{"n_layer": 23, "d_model": 128, "n_head": 3, "n_kv_head": 3, "head_dim": 64, "d_mlp": 512, "vocab_size": 1024, "activation": "tanh_gelu", "norm": "layernorm", "norm_place": "pre", "norm_eps": 1e-05, "positions": "learned", "qk_norm": true, "attn_scale": 0.142, "bias": "all", "tie_embeddings": true, "parallel_block": false, "init": "trunc", "init_std_qkv": 0.0567, "init_std_o": 0.0, "init_std_up": 0.0567, "init_std_down": 0.0, "optimizer": "soap_variant", "lr": 0.00896, "beta1": 0.95, "beta2": 0.98, "weight_decay": 0.06, "lr_head": 0.0158, "grad_clip": 1.0, "warmup_steps": 62, "schedule": "wsd", "decay_fraction": 0.907, "decay_shape": "square", "final_lr_fraction": 0.0, "batch_tokens": [65536, 131072, 196608], "seq_len": 512, "doc_mask": false, "train_tokens": 367200000, "steps": 2983, "dataset": "wikipedia_en"}
Each number is 500 + 25 x the weight over its row's rms, rounded and kept within 0 to 999. Layers, rows and columns count from 0. Numbers have three digits each. The size before them is the row's rms in percent of the matrix's.

# down: layer 5 MLP down (transposed), 512x128, rms 0.268, rows 422-511, columns 64-127
# up: layer 5 MLP up, 512x128, rms 0.308, rows 423-511, columns 64-127
down422 089:506493528470535506464441502498470473493465495480478451520481512530468464512493491542469525528456567492499493504534488563498514487510492451507458493483505510517470511524435471492475494473523494
up423 096:515467507449534502472523515491510469517520513469475486534498505510498469489508498511503515471488574486517450514507544538512483528529517515525512560486490518496478495537520472496484498546539477
down423 105:530479502460551521474479514504525476562540477515521503511510495469521471473500498534517491508475515530520499543513495570515462527528528481514474544457504446505452525517517519515515470517500486
up424 134:466480480513487489474542489482497517477517490451507477510480520500469458498479508489450519483486454504486486500471531525494549542475525504450527484512491498481477523482537476474497480527492497
down424 077:530511523505505451476503492481508513510500503506498475479521479535473462512513542556479503519512528480514528509509510456547511511537525515507467506491482542497435540498501531499497451459486490
up425 111:518466518502477520516471482499484485474519494476479464504464500523543562499484497503501511496538482504491506515493504539528519498479555496465501490514524538494480508477501500509567534512523530
down425 110:530507495490455483533464536507490508495494462450469470508463484515516521523478524473480495484504470529527509531492527483502511511509546504490502508497480513501490479448507495509576509429503515
up426 105:499511510490496512505486489503520510476481526485494506537502510516463513544491506505527507500512530519546483481526445491485461498496496520495525506499511514500491488535444532495506566446515474
down426 092:511482491514461493436520519430492529477459507512512523472502473554547477512510515507501516520474473468509516507487531500497535496538497518471471464489522521525525508501486444522483478504485521
up427 101:502475498517475483503492511515468492441460481515486515470532447477480508501528501519492499497498497510495518528504459558449468513493516392476505526558489509496519505472482507477522518511513509
down427 089:502533459544524485533554507496496503540463495481495483532529487491497527504518486484488533456534482552499495513495521449530468505510514537526456491468486504480493468505503479563480482485480513
up428 104:534483506480472484473505497461511527489489499531469503517446511498532459523461531492471451462489463477522487485523538492495453515514506516558526504507477483496537510510504448454469513495505519
down428 101:546536476509469440501493521488528528495502507498456504521470520520536438527451545506485523502516479454471487504570524486478504519505531553560497492506480522521504497458515445469520503506558496
up429 096:479487477493517453454508481511505527500486516471495505505499479535499504522539487511501502509519537505513534479529473520491468524482488521507503498510482482478485538533492463506495492507498472
down429 106:483500492462470490524480473478487502497483456463502493525469509487470473511525480466461512482516490501525501506475518558516514514545527548487521488490497498514504523521500498461489521507499470
up430 102:450486486506480486519561550530495504475496514467486509507481525507488521462448498559494491492479521516494474460483507493507521483517510484482473492516470506524553524547509513502533497481511482
down430 128:466486483499406497512508495515500520463491481473481476515498495500457483476509475546514472469466537498488493501495501452486503479522575489494527500548513538530510465539479505458515494476512507
up431 088:486483568498503499510502453488450483469537507499513499514498534542493486537544495511476524466491482496478485500499477512538508557478521467477531481495488494492564491504512515460517470542466491
down431 093:461497540518469504509510503467496518484489482497522499528531543509501471587466519533491494510465480492512479522469491496510499507500497522529480465470514510478496496495513450483514454515487449
up432 104:485474491493499574540496508540537490495513493495479493482492503495524543513506576490460469477489528525531491505504445510497504489520465510497460511491472498521516549509474540495479521538500490
down432 104:525506480512485468522477513472531479500511534523497538521507513481487535526497492442509521519475475521517511492525493523524506495501537517526512494483506495554508523446534487455524478485527486
up433 101:491482516540466523454516487500524490465513511509497521519488458508522527503495536476500451494497529492505452471517461470471490531481503537497535489497469536481492523499468511492482509489502495
down433 099:477489529498500481541504527464461503515482505529507525504508433520498477540508508483527515503510518465492480520491507473511511498530515514522537483477488510493508519519456449530539492501491466
up434 096:517499515482479525523478454544499529499447509493486499545483535472469469498494494512537549489510477501506482521515508527464553514444492472489500435518470500483477476518472488461516518507500480
down434 090:508494528513545486487489460489511487466513479466487497511504456502451508490519512467487515509502462514537482536524514458510504510481522492495516434500505486541444520481473475520499452474517519
up435 099:524506435474502483487517527557497499497523541483478484426500528475529488507483516528501483519500473475565493521482480443488521474535545520505527503524534527492484491494485460481515452519513485
down435 087:517520549541504514544479475459489485501510493529446478550498484476524549485552519515443540508521517531512490492544491528467490524507498494474524505529493504544516489502482539516481490529492508
up436 106:461460546459477486484566488496483542458585540497511485491504492510448501522493473489524503526517499498566485482499548494484501519506530491508476505501493522489555530514494460494495519532559506
down436 098:546488503511518482480455491517455468456565541463506527490513497487498482488454520472478524495498482502550497505520495494473474473503463531530496485493509476516505534521488469540546491475520530
up437 080:533455531511477499482505512508499539511523465492472489471531495503483481507469490490519490508491491501461492526513466488523479473551513533520513489481469569490486527492476475483487489529513507
down437 090:512504473478532506477457491546461527459483519492491493511445465529548511486503565504493479500491496541494548450485503461456496467555520518535499526520508490489488546465525505487467523479494475
up438 085:473540486491497502496533489489477503437508470471503490486507511492534522492452496519537517497506512494500535529471481500475498513555538498519534536495534507468512486477512552469515510497467539
down438 090:500518512514473474470493498522512476464481525488487524492498483512499461510507537510480490514486517491495544487535509500461519496526498527511479510514509538537491523499494490527512455485439489
up439 077:516488511481461507458511521504522529532493512531537523490514515502523477482485470504537495508508532496460516494495545477507501476476477510504508517487474513516502515504535536515515501478494484
down439 100:516479461514518499459502482474510501518508505509483520509497501462504527509524528502537524472509493470482482512486574524462485468514506506541522452509492488499542506462515490552436468473483502
up440 093:519495533488539521486557492506514465541522469498512544477490512524501509493514500504501458503494484487511456456507514503491480514487508511484536511519544474522448507500563524541533528527525526
down440 098:549487500471498541462486476496460494501513575531503507531487500551481489507481459494514512486540452500469490452509502518465494498520479486494489481522486480498472458479492491457503501489463524
up441 097:544516502459491475497500435485512496480547518463518510462444513491535509526492489511471479490518503524523484521535464515553484489529519502457485490490509502507499491465458516513491521548502502
down441 092:470526496527501488427529516448481481478502489509534501474472540522510446511455497522496490522499505479487471496464479466515490522494512512497481477527517492542554502512505451480542486482524497
up442 092:517506513511520519506487497544479442478498472490476496490476551502507443539506525530494513502486509493482507540498554515538513531538506513487497512546504492464534490478520498473476477494543515
down442 100:518490509514533504489481471519467444459490501474510479456490503496500465497513477548499517478530501497496489510532485498503524468494494497506494496480532489531482482484497519495479451481517490
up443 082:484453500480493496513494522500537494509530487490449511515482525488495531498473519467500488514477519519541514500513507515511504488521548472482455489477453515491504541499515479461494533534531539
down443 084:482502519493455493507539440489474500515529549501508504491544524483518520471538496503484525507501506517539525479480496550479512503464522484557520504520528518490458487508512515502518493488518474
up444 108:519484518487486504509527486503495512490476523487544492491452529483442484477491508496497503477505497502508521499501526514506484528478467510520494522508509470514496470530514456443487503505554501
down444 076:503454521476521491535481476456516465560475509523468510523489501544485450501503555527514498483504496494518440520478485449518489507515493496525500496465495509510431498510518525524495446439533488
up445 096:497476472502488485494502497483501566498527504555506460504500515474479487490531537526556505482487511501515478489520466528507493501544555499481470525510470499529505471514460504467520488518509490
down445 084:542567513521490500533499488494504501509486514484487498547482498560498497516504497457482511491505513524489485474470516503496509510449519551498514477483518534488514495462512552505496539478494481
up446 102:469504469511482530529503474524506501527494502483513503493478494480498502502498473467482488530520479505535515467469503511514513535497534495490532530491517579475504523503482474506464466490528510
down446 090:528523543508474490513478557505547482500506520536484547480507524539492544499522517535560543500479520520498488526521489502553471503485465474556479522472489496511528508518477472531508495499494504
up447 103:494488512513499499497527491529443541489463490518485491492482514453549497515496526488513518500531467512520529456502480494481475489471514511528495494512495527473443493523504471477471484509516478
down447 108:511462517531496467479447524550488499521494517467467516489472479476497505513536537509485493502496498468507501485523482478505455523471513537500506489488478512503507464497495480526463503545523518
up448 108:464482548540474514536518467513497518472502509472516494509467515535503467505539523466498510480468510502465497495510504533527507579506478443470505519515518524473511506474543480493506494518493529
down448 071:542499460508493494570485491508533480474477486524494512493503459536517478482504518497471505531522503485497492523487456495477513494523451476498495462460495521535497544472515513529495484457482447
up449 095:501504481527510509514521520455511523507516523538509437532459506532533527466512533482523511497469471459533466505483507509503505557516526489501541466484483521487514497457488489535486505486477497
down449 087:518535521466538490456503501539488451501519512517485484490530517522473481523511516490521522500515517493499493495499496510475459495512516504494475515451486498542496490477532491510450499449518513
up450 103:499534540497492482484509486492432518549510487547450473444480494525504488508488514453538474529494491521502496486506497530470520509498512478503530462482500483494468476481528481508505477485551527
down450 118:499500502537480459472480502519501471501514527450500497452512504496521479512495562482443524561468531524517490537513474484533492526508472455486479472542498480484487537508493537501456518477511460
up451 074:526483495513490499506482491507483497456504504491499538494512497521497538500504555478472480469488533501459517443500499527529488503492515478526501496527545471454462493505502511567541512476497527
down451 090:503528515518481514529499542488501507495522529533465482493492544496486458461491430477519510498523514533474487508510494476488479502470471494505522523495517459511514502516527510549488509535500486
up452 089:467484526481491492490533491468516556491509495483518475477470491517495452496480482501492491532506550478515473501550473485494457525497499528496492481533493486493518514476478492468492494487480511
down452 105:515479487474549529512475477458524540485469532502494482488486490523489493472472506508444499520501500483525448491557529479478497534554483513446509518497494497503481514514509478514464500456485517
up453 103:468505482506536487500482470479493469514491479528485464549492473485502503486529508459479495447480508438486475486509476542488475525522520480530519494485514517448479499505466489502487482492584516
down453 098:458532509547551458476524513500496484511469494504547520457502479521486527519506566532499506498539513481562529509494491503556489512492531477475470515500508515502537499476474499507535483505498485
up454 101:433493469461501498524517482493531502490476501462472494496530490495508479537525515542529556483498544544484524503521490525554505479518493503489496468489513498508507462459468551479509551504497503
down454 112:484498510513477490526507508488516552495520485434488500512542471535484495507524502505482487502493465542488515465509460517541503474534508508493496514467489530492520475447534520504500478487517490
up455 108:494456504481485509518483527472489498483503476477503495503473529443496498492462500488480514465498485461508504472525561472503508473490490494514498492528471486509515480518552433503480478533480519
down455 087:490518472470474494515493520504500514498438490530533512474541528518509495516485493515475512468527509504476518532517552460480482460533505494503478521521477564525491492499524513484491516432494486
up456 113:494505487542478473489501510508475535479522499511458479518533542511482470549536507522540518525558493507541473503476547497508510488489477521475512503556495448541511487548510505522514494495468521
down456 113:476544526529496497470512478487527514525507484526478514502492498522513504516507533524521495531513506488483467488485515493500578499495483522511459516489460466484500503487495509510481492500495560
up457 090:510503450520511541544499504472513549467474559492511510524508498475505480545504509524473498513542494542536478547502492517524488506507509515525472499551502492462531485488450489482513510526495497
down457 103:452515491517526490529472472478496505506444522502516515529509547514461468477481468503456472499500456476526499533529512469494489527490480525521490489498503518522531474480491472482526520502557526
up458 102:515579546525501512502551469489460468537489517444509490498507548501492536524482484511529473516531508494497498520510488474515490516502478481541506498516524497464484530511502507460546464476491442
down458 091:476452496470498540489464511499490511458547508506501499480465471497516438503514505523487474468462515495498491480488494462500482497484554521493492543463481497532532472458500497499526535522490531
up459 057:457487490531500501516494518516477503486465491522456461511486541459490519484542517482500463520471501559490499524487491490484445530503550465526517506528518496494528483506539503471535477465483504
down459 067:499491504506559503519507572492489534531513482488498498515538513462524470459500467517510490512528504537501458575495475493536485454497491499549501485533532515491517510483482528522495473488521507
up460 092:547459494507504487488492519511513485512512498524482511499506503479465483518488494533499506515462484539522493520524508531529504458536449432491462504498499483497488511499497500514498507554485537
down460 113:525474505477510528517520504513449513467530492551488518455508483497485464533482528516503526515446492529507490504455544519506502492516451514480526481504492486527486486500507481531490521494506547
up461 112:479483515564462507491517501487455495491496474464502482533524484466493527536504549486473514459500466478513518475488489545495507511462538484502506528523472466495480479479482462515512554547455487
down461 096:511521518475496513516493516544497459513492488467480507487546467503483495501523503496480486494506483468525546499431548512475497498516554515485471496477470505536522484494511485539555506480427498
up462 112:531560473548508538529517500494471545473488536460508461506479499459523537496511500475480473501500494490501519525527536491507441509499501506486485505513530508497473514483512461464499520525518519
down462 098:472545482501528499527489534487474500511500491522493480502531481504511528507446485444536472501509474506533517590517509504516474503513525502554499494496509529523498517462522496485509506495501518
up463 088:517500501559540516522458526523504515486465538491484536506511504473495486486507494533540502497536481547487498508526480505479503515493505471527488528496458504462532498521526495473538507486526491
down463 080:495497502474510496491499480509517450502499504550533484463513473478487502533487525498418539497467524449481504486487542506518539530507442482476476536504515506565471507541515525499509497490514514
up464 103:498516477481511495480526500472497524514506494521507466507514540496538519490534507501482524486507491470493509491505535513531476561521554485478460555502484543517497520518464500501486490455495505
down464 085:500471514516523484531483522490529506505525499496497505487499485509469459536508482524504479534525514526502506506505483526465497431489466511537499474506508462495502515494542501478520512535503510
up465 082:449498498473471516519532479504477525498500525524531475494516527473513479520503519481518538512476463522484515471483560506478491511486524525527502490496456488471489487485493458531459530523524534
down465 105:467494503482456524480522507510480519520474527519500461499479459479525512463506461478525511512473484526452521537462508509510478496526516528529513513472411518484496484532494503519503477572495515
up466 086:495500546447516516513522494515451484488505532479479546490446495523501465500478474490458529487513509483486490508518520534524476471487526495486504505526519501504517485488480502514521472485502463
down466 109:519494503494544524541471509481488474505512506551506542498497472500534498487521539479493498497499513522522470509507529487508514556561492506519511494504549454513541502486489543499492501578535527
up467 099:502468459554489541498508491463501492518513501516501509482470476450463501476508480513507524473486502528537504476520501502520522515416481483498529540498525519495504551492496470497524488514498513
down467 118:474478480538514468497476446501518490514503482508553505467496474496433559499479510489500508497534548505510505494501511499512510501500493488508556471491531484441547558508497484499521476490488501
up468 087:523485476535512482441515506512477527521484521481505557495513484506509517494568513489461494472510467485504504480502503492495515497530508527520513476456515544492507502533483497517513491520503474
down468 096:508505490444475478559508503510480491519523456525487477518486505487523516452523512493503489489490481493525517480520446468490538463476463480519510471500462488496486501468547470509479491479512546
up469 102:532483490478516505482446517494472494498486533471529534481510517535502508536520527429502483521504513526478506485462482450494519529527513481526488445495505479512485500516525539573492529489491466
down469 102:489533513458531484534494473498524495496503496545493477509475525534478506490526520499473509459529515474492501447504519517514477520433479504430487485486510489494466533486519482511491502527512475
up470 101:486477419505498489513487496528473514488510505493485484536509476434476488510564476532505503501451496489534502518505486471551499440500507452509468508516509524531473498508514501462458478516516510
down470 141:499526487487496480499490445502463477466499504502460480515516450461524497507523479569515501473487539511452517482491524500456528470499522509503498498464458536534478437487462510476482494524468501
up471 092:481501508514432533458483526503486519511479482461488501463566488520503508495541529441474480525509533548482496517510529493482514502517508519498534514505472503509500496494522495505484504519470537
down471 101:482481489474490529463492517546521519441442517476493465442536477460488468519515465466486467547473506502520503504491489515503506492505490484521540547484478527562494555462510481514457481499477496
up472 099:465483509534492528473451524513527492459501492523509456516497490465517497481459483539515482545497577497511502532438532516502467511531512512506552480485511455498524516465529525507493509496514512
down472 098:561470489493547486525471541508523516490533481490511504488485527441513537477481529502516474523520543521521477493448522527494430508488501486508490510487497478496487523500489543512529506466523485
up473 100:449496493512501438545511500525474533498497500492558509487470503467501449528497529480506497522514488520507470448472505476497502495510479526506463463486468485478529471546455495491508482502516502
down473 107:535502521491533463474505509456430492527448536474507535490524451520464458491499482491534514503515464439559483467487518516466546509510493477497525505514508501549518520535502494538522497495459487
up474 105:485483469487473504465483508515519529488530480493526471496489495475483533508494499512461503496485481547514493472496475493493528492516446539513511509514515549507527465515527462489540444532474485
down474 129:506474516484472525466511484530498489518483478527492507496517471429514547505446497511488469487480532515496525514465508509457544496529466483514533456514540560493494467508478552479483486486469515
up475 101:442490471499491488523463521508504493455480531494476543519511489482510546491494494479521561489534514490465522484534567532498491518523504486482514468484523477487513522547524495496480471479505519
down475 102:479539486466475503478496549488525511509493477544483535490504513481487508518457504513474513497498505528517449520535494508534463490447516481544493528480514480479473545460503472504486471433482481
up476 101:509491492504460475462522486498468562481485495529550467543493495498514525458559500496490440494531518470502479459514541528473482494464518484477508439496476492464503477492504445487447505557531483
down476 089:526501467505507493478484505458512478523488462479495520508528545530500516470510500525499475497499515561520514502493481452524493447518451449524440470443497494512487459469496487485498492477479460
up477 117:504455460491499499473471498510500500472482504485492488517466464461490499466558525488505475487494496508530499483471477478546499509493466512451484512545520486496488482461509497501472465543556462
down477 106:500550492508487476503503503480513500473479522486477500523532455519503500520493483540555492481576494511472509501500467490484481497506493519429509510511501494494503526495528526510513486487497404
up478 068:465506534467561486552488467501472495522479488465500483512530539498506496533506506515487495485550486511493483508529553488530483478492477518499527489490495462514541490505512485472527462505511480
down478 096:447513539568476485526502524486492502467526500500545525527530476525527502503453513496494507505526504518493508469463530460468499471517520485513518478493517491424484506545482492522546460494502518
up479 105:498450461535516511505543490486535521500518520511531474446495493555527487504519456506534520490498493498507468524514487462503512532502439476493503448490527488507477475511506498472500513562487476
down479 099:551518476531545484482551516493501486510495500463525486481510494569481447500527541500512537510520513547446491539514479486493480496526493447517537447480440498513438511476510529504467521515486502
up480 095:506493503504485502469496436519476511517532479497502501516479499505543500497510459510506475478513539529503521492498562537468508531499513514483533474458491518535499487519506515497529478511457486
down480 108:489478459511531501488477499508521486531515491495518499506451494498490495514502435493473459479529506504519523503531538507494468552500517511471467502443514524555528493497491487473500501507480504
up481 100:529473515500549518465486482507514497481563510507505502524470514514522536517462486438498492509485502474525487566518504549479497484520513523512472496503531505460505475546529498488504528479535482
down481 113:487513445533544516499504485520520473472523504522528453474474526504517502456501509432493487530469486476502482498511471527525491539529492523555503527492521464450498498483537505505499488476497478
up482 099:541487497482462499473548478503483541473503448522494456494515516488505495539506512490538530480506540481498453501483531484476480493507498525525543485502500462439538497472486528484483504508487478
down482 107:549490511511492496497515512477476526449504464484498498440510493513474471549494495512504484475481542488469463497517542507499494482503509530469521489479479428466504520499496531514498496476474449
up483 106:485495510513489520469481474502460475461529543498510506470511503471526457509499488516537525495524493474529516487544491519476498510495508457495490488501517519489485473524514498510450483522467494
down483 105:476520495499494498548504494478523546522492480483541529509557456485512506461510484477504473513507469489484537510562464520496481520496491523429529533493517496495485507514502512512490505495514503
up484 114:475482497536487499518530487457468507518490519530480518536533486524535544449512500449506510507481458482515525492495548493522507545455468513562538494512503507494490471467451503521528527480489530
down484 110:464530471503510480497497457468496503484488509490553468496499518490537517512481509480480514493595488475482535512535496506506476510525549493478488514467491488511475474528502504565473483506475545
up485 098:496500518507458520498503498465503522453485532486501487532496524499518508523476486522529534474527488447454492521490452479474532551559445498497518516498481489494511531506560519455505518505492518
down485 088:531459477521483486528496513483487538499462512489504525528528485480488439516503487502498547472486483504527491457500484441503451497530490506497513513479489491518500488490521504465510499484526500
up486 087:495475492527498483503525479474520487494518508504487540526485524548507528460434482488488504482458547556537471473477511523480520531493456463462498477511509484481512534496516504490542546515505518
down486 083:488492507478462502507513470506500524498520471532514461492538521545465514516544496491472479521489468497503511480500511465481487479480483485518496493483505480514495493502516489442492506474498416
up487 094:493496513512429533463475561480491472462431504472492528539495479498507555482515498486480475461493498477512519498484559478541511507479495470478530536512492498520496508487504490472516492532464528
down487 082:482487502493465509489470453514482458507489463461513514490510522533494520547490501503468463504509494506520466513505510473549498516510510501487503546487474513462499510519521491538545504459488479
up488 099:517513535531486475463519503525487456508502500458502509524415530512505506522512506504454522486521512501494495501495504530493519542510563522461510486494513533472492514476496519460487475547481532
down488 083:502514565509466510485545505516497529544472471503521465501503510489463504509494502474503533483592515442499506493507490498520524485508532542491490529495512524521476533467480504535515432490485493
up489 111:534470516527503479491511540501515452478486505515490467515478499514509510493508557528482515513462465515508462517479467512511538509505533488459480495482490506494556487540527485504513503514510521
down489 104:505509491530493498495492574480503491516503462502512481477518486515491544482502576515526440504485450469530496540511494497491506518536482526478484512478514507504507470518492512510492474513543500
up490 093:495509554517498489498525510497476527506475539477526466492459520521532540507549524523558498478478497491491480496467538493549506486484505492488490522530503460493483468477489504502512484544472495
down490 090:517497476481470543532518478525503457539429472530525489532488514514483503475498485498502522516489534535527512506483452467549481510500454470481468541546478501469448528533489518498491482505529477
up491 088:520516449525509480452528502501517517494506528526533487491496531472512492519524512498458511507490491432527518490494503540501486509480480518490510441507537508476489483483523490515508482499499525
down491 079:488482528444505500507529525493500460465473513486508499494504454517521499544527487497511516510512511460457511524560516491524498479530491516524523498504461461495455492467502511490476440498499467
up492 096:477492507482516486467498509525483471501536508455489516520520533465479508497462516494504513487520495523505527484531456513485484480486496461448468507506491493462470525537490520522524515514505526
down492 091:469522468491499480490505496531493475477516503525493484445456491472538439503509479533514521533534525494491498509473520458516507475513542525545457455487490468480511495495523556498479487506507477
up493 108:511522482523491467508502448527485467483524489529511511570489493473486550502497507476529515479522534523474522475533489537516485548499527500524504482496493494482529469504530513507443458491527516
down493 103:501471536517469518489517494538562529519488501497538482481497468498456465513507507517549503512504514499463488494508474477492494501489509433530553506532549496505498526488513499509493466501537497
up494 097:513528510541442533457559463505510480448553483520460531521503499474492500505535457501450480489508528524461515486493505510481463469515514457513493486531497483461482501517519534521511520518474532
down494 099:485477482534480521502496508453519537495501482465525448453490494527521456499546469495537522448522548483488520531526451513506537491490520488489507546494494508542488488478536547544488523506479520
up495 099:537517529501523526519516459532486523479500494476469494459445558500509494498483476484489529534500523493505492475496523489539466557555492518490477486527516494541532464478477547478458506553500474
down495 112:537482470517506502508529451506514513522471428491504485508486508544511505515503467507519483482488487454508532523556528508540475523527507503502511472505524503519516469462474504451486498501525453
up496 094:481464478499552523498496494466473532505548486509492457484485463534505556465484495462506513503460495453487476504496496511513515479494466488513541473510530505494456449488485518509521522517510514
down496 106:466505467536534471548491535504460483494516493530480452480530477484518535479532512545426485489508497510495559508471529519491478496504490534502485472514511493473539529474504530513514470490490467
up497 096:470476464516546488519515503516529472519467465500422441520506524501467535498519479546499476498484499521517474512495506445488502490479513500546519475505520493566553526502514542493508490503505565
down497 094:491500516503526480480494532511477490493517494478523496506557540479487473487503528526488524508485478554534495500492448529503451498505504490491491547491496549506535551499512543553495490509485508
up498 102:493490526492518519469504499551510471484514512504520518515490490504495518491533538517554494519528505478499497489464526515478521432505518499528497484486493531529495477491531513492487554525502497
down498 111:500510529488471503502509526511516453507500448500503522500523489509481524491505555501510561509511496463496514546480521426506469490515473529512479462478471508468513510473491481483442502494503514
up499 086:560504517453483507485522490519475498524518481507504483476474498463519527486463485476478540487529474492505437492494483515413495492471493478522472507492515493464569464498500509491499503514505477
down499 080:509479463501528515505506528484522487469476487485529525494508474492466503520471511496531489469486508508523509529525499459506504500529474465499474485532488514523476515522448511497502468472473471
up500 101:506484446474505491476515532503527508507522484522525500496484490542469519530514501493504492475477416485527498494498467520437512525497479493518485492523538460514477486483477476480483495522503480
down500 080:556489480485519464528480494500518481498500491496521456527536490492495486490472491496475479499523554479510506482492486504564455452519481482501495505484505501475504488562511494510517492474466504
up501 102:459495506494508495517504474485498500479528484481472452511494502486489477505490511534471516473534515479502498489481493496513535493500486515517530499522538530482534437519491482473483501504480496
down501 126:477509495506496496526542487467519525578532551503492520476506507507500487502491475448515514465499496457494503485493514505509526526461555511489494502501506497493552517462521444507513504492531520
up502 099:485450473512460542481499503482507513517486502523505529527529465462488473468513504494516449468508494536537498513519528512481486518489515453439480556493452521486470493483502517508500509520524538
down502 093:491542471515458463520456476482521503447465444512487470482498488463548517546509491501493494512499537486532508494495454499442529504525501496470533492508497496457518481524539554502499509433487494
up503 100:498469462537538469500560530521482515482540488529473457496511525512515498516493465524531528465490476456535463526510496468518477511515461467497486515475515485498482488523480490522534493501492531
down503 107:509520489508513503502494480489566479523510450524520512482517467521531541501505521494470516535508480463508478473528495476499466515499510552492485447505503500452523478561474455484506513493511520
up504 123:523502473520492533536509492491496515512520506500479498472490495461512451502466507551502514533528519454500481526518499513508498496499512474526552518494502483478455482493454447545535457479495527
down504 128:521467471477480505525522530458486501531517500450527463513490505532500503517517499484508478522542480498473524512523464478518486507490517555516475510538496477505504481467514506510505512525512494
up505 098:531488499544460496486515444489465481502504473479462512506560488479500523502445529488505487468511464498509489467505485540515490458522501537495523486492457477470460536528503521485531505491494513
down505 096:492517483412530493493455501493524502511514499481469480498522457497515519489498489462453462485477520513519474488515499487495501481510564492503502530468480441511476494498534506545503468452467466
up506 097:529481508474510474480527498515502525485479498533497489516486487527517506506554495494490461450482486464545481513520495531499510526489529498508519520486509491459539456513456500532521514483506510
down506 090:484542498522514478472523482440505493533483470524505451521507485465467482555482522444496514525529492477498498483512515518519478499536484515448489511493461452456474481511524499484474487515474501
up507 094:497551495515488491514492505456515469518526487466549502526469539471483501461470509507534532485506550553523488507454486506469524510526542500535525496504497510504512459521500503496463506490491516
down507 110:515541483505503485532500524492508469488468480504509537493478507504530490486510497496507515490526504546492502496486491482517523489536516540480512489535458499471474442484505517457530458490514490
up508 088:474512455531483472461455504510493478498546498510474529507496520466495462508512492479526515544493506514517504472498496526444497481499494501489492519484476494504496528497518502512489465578442503
down508 094:475480451523515481480480516468469526530495489497515487495540475514498517478489509497528488491501497527546545526445491470521470561527532489550500524510496502494516478507491530525534514498475494
up509 109:459481496485513524515470505486466509477529540491472542539470561508448507518491503494477505517499482510485457476526500456504519467479507480506453438475498492518527488497506510486514457528481493
down509 080:531526494486434472495524537508498496494496479498500495468559483467545512475483483509474513526479509536516548593513481519534493473503519553520481508522512498518477474471536485492516515499490509
up510 097:490489530459457520446477489510445487473491509458531502548460480496460494535536498465483455473485535519516492534497498502535468471468467458514491510523501482491520475498557517491523507534508510
down510 097:507514489415465529505475504483444507506508521513514470478475496534498495521513505472508490506488496508506542515520507488518516498497491503537492568535502532483467514501533540530503492500507511
up511 105:481509497489521471526497550515491510527539480475468489499506516496479499532505506513502514531501501552486511554492516480478441536491460513517509511499474488491518505517487490533556507515485474
down511 111:547518523475527492492464525488539517534520489462492510465505482450492546492503522525504503514501476512505548487497511499470513492498478518494525486507500467550494517510476493479495530511498555